config.toml
num_hidden_layers = 17
hidden_size = 128
num_attention_heads = 4
num_key_value_heads = 4
head_dim = 64
intermediate_size = 320
vocab_size = 23234
hidden_act = "swiglu"
norm = "rmsnorm"
norm_place = "pre"
norm_eps = 1e-05
positions = "rope"
rope_theta = 10000.0
rope_fraction = 0.75
qk_norm = false
attn_scale = 0.125
bias = "none"
tie_word_embeddings = true
parallel_block = true
init = "normal"
init_std_qkv = 0.0518
init_std_o = 0.0
init_std_up = 0.0518
init_std_down = 0.0
optimizer = "soap_variant"
learning_rate = 0.00743
lr_mult_qkv = 0.5
beta1 = 0.95
beta2 = 0.99
lr_head = 0.0169
max_grad_norm = 2.0
warmup_steps = 200
schedule = "wsd"
decay_fraction = 1.0
decay_shape = "pow"
final_lr_fraction = 0.05
batch_tokens = 131072
max_seq_len = 128
doc_mask = true
train_tokens = 435300000
max_steps = 3322
dataset = "wikipedia_en"
Each number is 500 + 50 x the weight over its row's rms, rounded and kept within 0 to 999. Layers, rows and columns count from 0. Numbers have three digits each. The size before them is the row's rms in percent of the matrix's.

# layer 10 attention query, 256x128, rms 0.105, rows 214-255, columns 64-127
110:524473433493446445578562478476503536499516452402463482465524465460456447471565478470490416460509494463510495526481487579496437469512507535494602526529412594623507421421489552440439517505435498
104:529528467509417539437499360526518523462493521545591612420509486414498558488555429535490551534391507496463543494439524416503417509566489431441467519450478452527472411495503559496442435441556530
074:508531453468524527581529478423469392463527542515511474428500445493540658485497520514447495500513490594457567507573472497414462509457509562550569496469517484473511495582540480491554350486501429
072:465490485477549548580506506457548509544411477497574431455452580426541460419468558509532499476498526452489486485527374571559594512428499616520469484392413535473480499530467506489467490451500444
079:501486420556534482498522561551461474456529414596464510549447441507471459552551454492601515556499474454549498501465443523523509562444545419531434419523468510509384549599480454492573456607486525
082:463567579524519391609505515439490513487459541487525469555599460497520525507528437480557521468505541500536498526458520532518517474452505572441424516454553483494533402507485511516503454457513551
089:547503470549472411531561461495477517514545466481520542602553593529472549472519454442546541496497479569508521489430463526557399671502502436462420430516503494501533547498444488554540534483481631
099:567493489523521504430528418646569596529424513549519574573498499508547528487484434536499414570511509537485575515467393531591481521561493518431448490512478549565508451466458486516539593484607589
093:505489480572565519466558506477521596495516428472476560545388530522483488486389510486519600446435505493498492483426516515553488523576560576470462476567526584559457553443475518470527439498472528
113:562502427492493559481538472447563547495517483555426502478405529606514540470439453499445493491326509461480458494524474583499509500560508542453505487534497570490537546498445500482519584561529506
099:489484501555562517439574581435585536539526404506620463526485562510519511497521487442418542497532423511483447512542440452513558668511494530471421490444484560527497503452514514544457430534561450
115:552497448496488393482531430533647512485532483422536485535469554491522478397397525588444493469468467481498536371478538483526501501561462525429491484588466514495502414397426563480512507525491463
123:579530490504415512575539617396511530450464487510488544453566415518459450456547487503503567505508476496535467532565489445497531522520578577479552479382444505511432477591495475481429520468529554
102:526457436554529443539487462504433482509515499494432565521484591515442552487451529509453493459492528508486498509460564522519429552534434490456338476585534453487540541453442547554533485571490382
121:478535460503495413522509496524477496563561521434458437452578513449422567586506501430563455537487528493505576549531432426439490565428545454479509454605441424559427518437422523447495521459442536
114:514472457465468478599406474528410603459516529470479518500489440389520459450501619511551599475460526566475534519513584412461555562450364505464622549532507568534514452516509512490503451469500536
108:286482534534465534446503523465524526398493522509525485478564499473510481504447472463479485539510398592466524492468449514522515509453452503472487508563499424502520551432469494317576470566495420
100:564487467481481571461428522517482523511468548523462598578502574486568486500501524500470572584550525428568560517403551517452475401489488453405571609525456493546529519503513449424504524479480558
108:556446559533489544556565492506563535524590503440562519476568441476554548573457482484523492565490519374480443562519503570517558567531462522472578451499583536509423502543566429619487648529579425
106:449504556460493591482466624543531511485491487585466540519537499494592494480501524549508517440410534423520504468470551397485486640514439492461546398503502536493535512460538478540497502563484527
108:522457450463538489590547491484494451500524504525568521472442489433497486546540441546607491496526532572366489507553430536557465484511534492534612447533553449590399420446466494510508528454468497
109:518478479457513497523439581483520390518544501534521472523553465408529515471615418434536601451534541418567520565558495549544556498499502515491559539367528499562467470466523462410470470467453451
106:464441494444455549538480441543408440543512546543451426474418485431540553494515434506500414542464528502352561443443522464527497509649543502479473521600577483558586512497521447481534520429586529
109:428473507437536578535466559479493491471466440492506455477495454504561428454499476486474536576415542461525529525451501485553474512415487487457481502439536450513481517586488392517543513520449474
103:453496465464505558521446479510458444463474580556519480486493562541502525596572538519512461454470623496448473556520468524413532492435439453458518545525476562424407570501496412517455436502513493
103:498623428553405544515440457519483511506521490539513416489514523598488488441497544487410526531569552453497490545594514480487542479505461461510388480516453442442484431521511438493482564569511527
114:446503501502512466435496376588507492519560517495565480597454630524472477475533363515449435534429433521527491467501516499542609481433480439561488525541438510524548477459513535515576381503494563
112:545496552521530520505569447510506452585469522364449479491425551500498577504538553496458429553490516592462540446534436564459384515507501392503553583468443487588477560459582503468478480448567489
120:511516507550618528475559466466485541526427439500522433505600496481514528575510467562498535560389472461496487469455567468533530444457459524562441547495560525541568492446483459524448556614551461
104:472417475530490593346513484598529496529470421507527430520438525498505549436490564550443442491517511457527573471552540493481476541539445538563555418498494479501433482521558563474414502587477510
111:447568510413474507525514494502470467524550560446534503435575491561515475514390523484437422470583496538560527458518498499507466465518480480452407452427544570535582491459497557493510598521495408
104:462494523558413504485594492461482447557583535584486483474410467531549461596617473443529524416492473536511572465451486503456402469437360483514467536502484495504438506554539506538545466521461386
106:496506484434442455525508473567548448544540466541554520518540454497334427454471457490651504430445519446577497494452562528484398528503564390461568547466503492552529541568476522499534457476386473
112:476482504549514553426413428547449470387494427474403477448492457469567468508439507512530611563540521473457495559562453428455590516411478448531506495522531524474502484537547582479515494495544488
099:487509543513386503557433519451521500532528580423552416494508613491434463421499401501476439408591484494388532490504533456499515461512442501496479481540506501491415538606507539569529522504459465
098:509463542502510422528511495444486381508526436577546466563473549425483473518484462535485480513494540523562498472555444544463458588453402514413536526569484596480484454516533649466545542505499532
109:524410479520571473473390441487491483554526628490428510545579627512600459533479521433486492607539491469531504464565434502491509456554459387620479524456479457411565481518525506503502484493509494
101:536566478450478578566620478443464428484558580461546545446544413485595497519468517414373462574469490544506559436474635468527500468506549556491559511456455614451490538527572452605435461435528502
097:501553415481445541496498551513469508605431484495415577561482528530536539483536503519480510448499378461497512535487519425528573453440474545409487443509577526640452483459514621546534417532508476
107:540588504501540380538576621478435575476588499570485510462508558484432588642463412581503567478579447534555497481502474447475495533449668399496490561486566522553449518509474515512458510514549550
107:622516478501436420499573523485512494345457500505458575538530559514474441489511546451544517555502482439574544482536572496487528518469503517511580367413526445466523518565446557378489561435411528
100:514409548527540473530479514564516508546446461544619535489433533490480507451524512514470522529437526450484529581537561443491466409541522589512593493567498610420556617513530579514541494532446466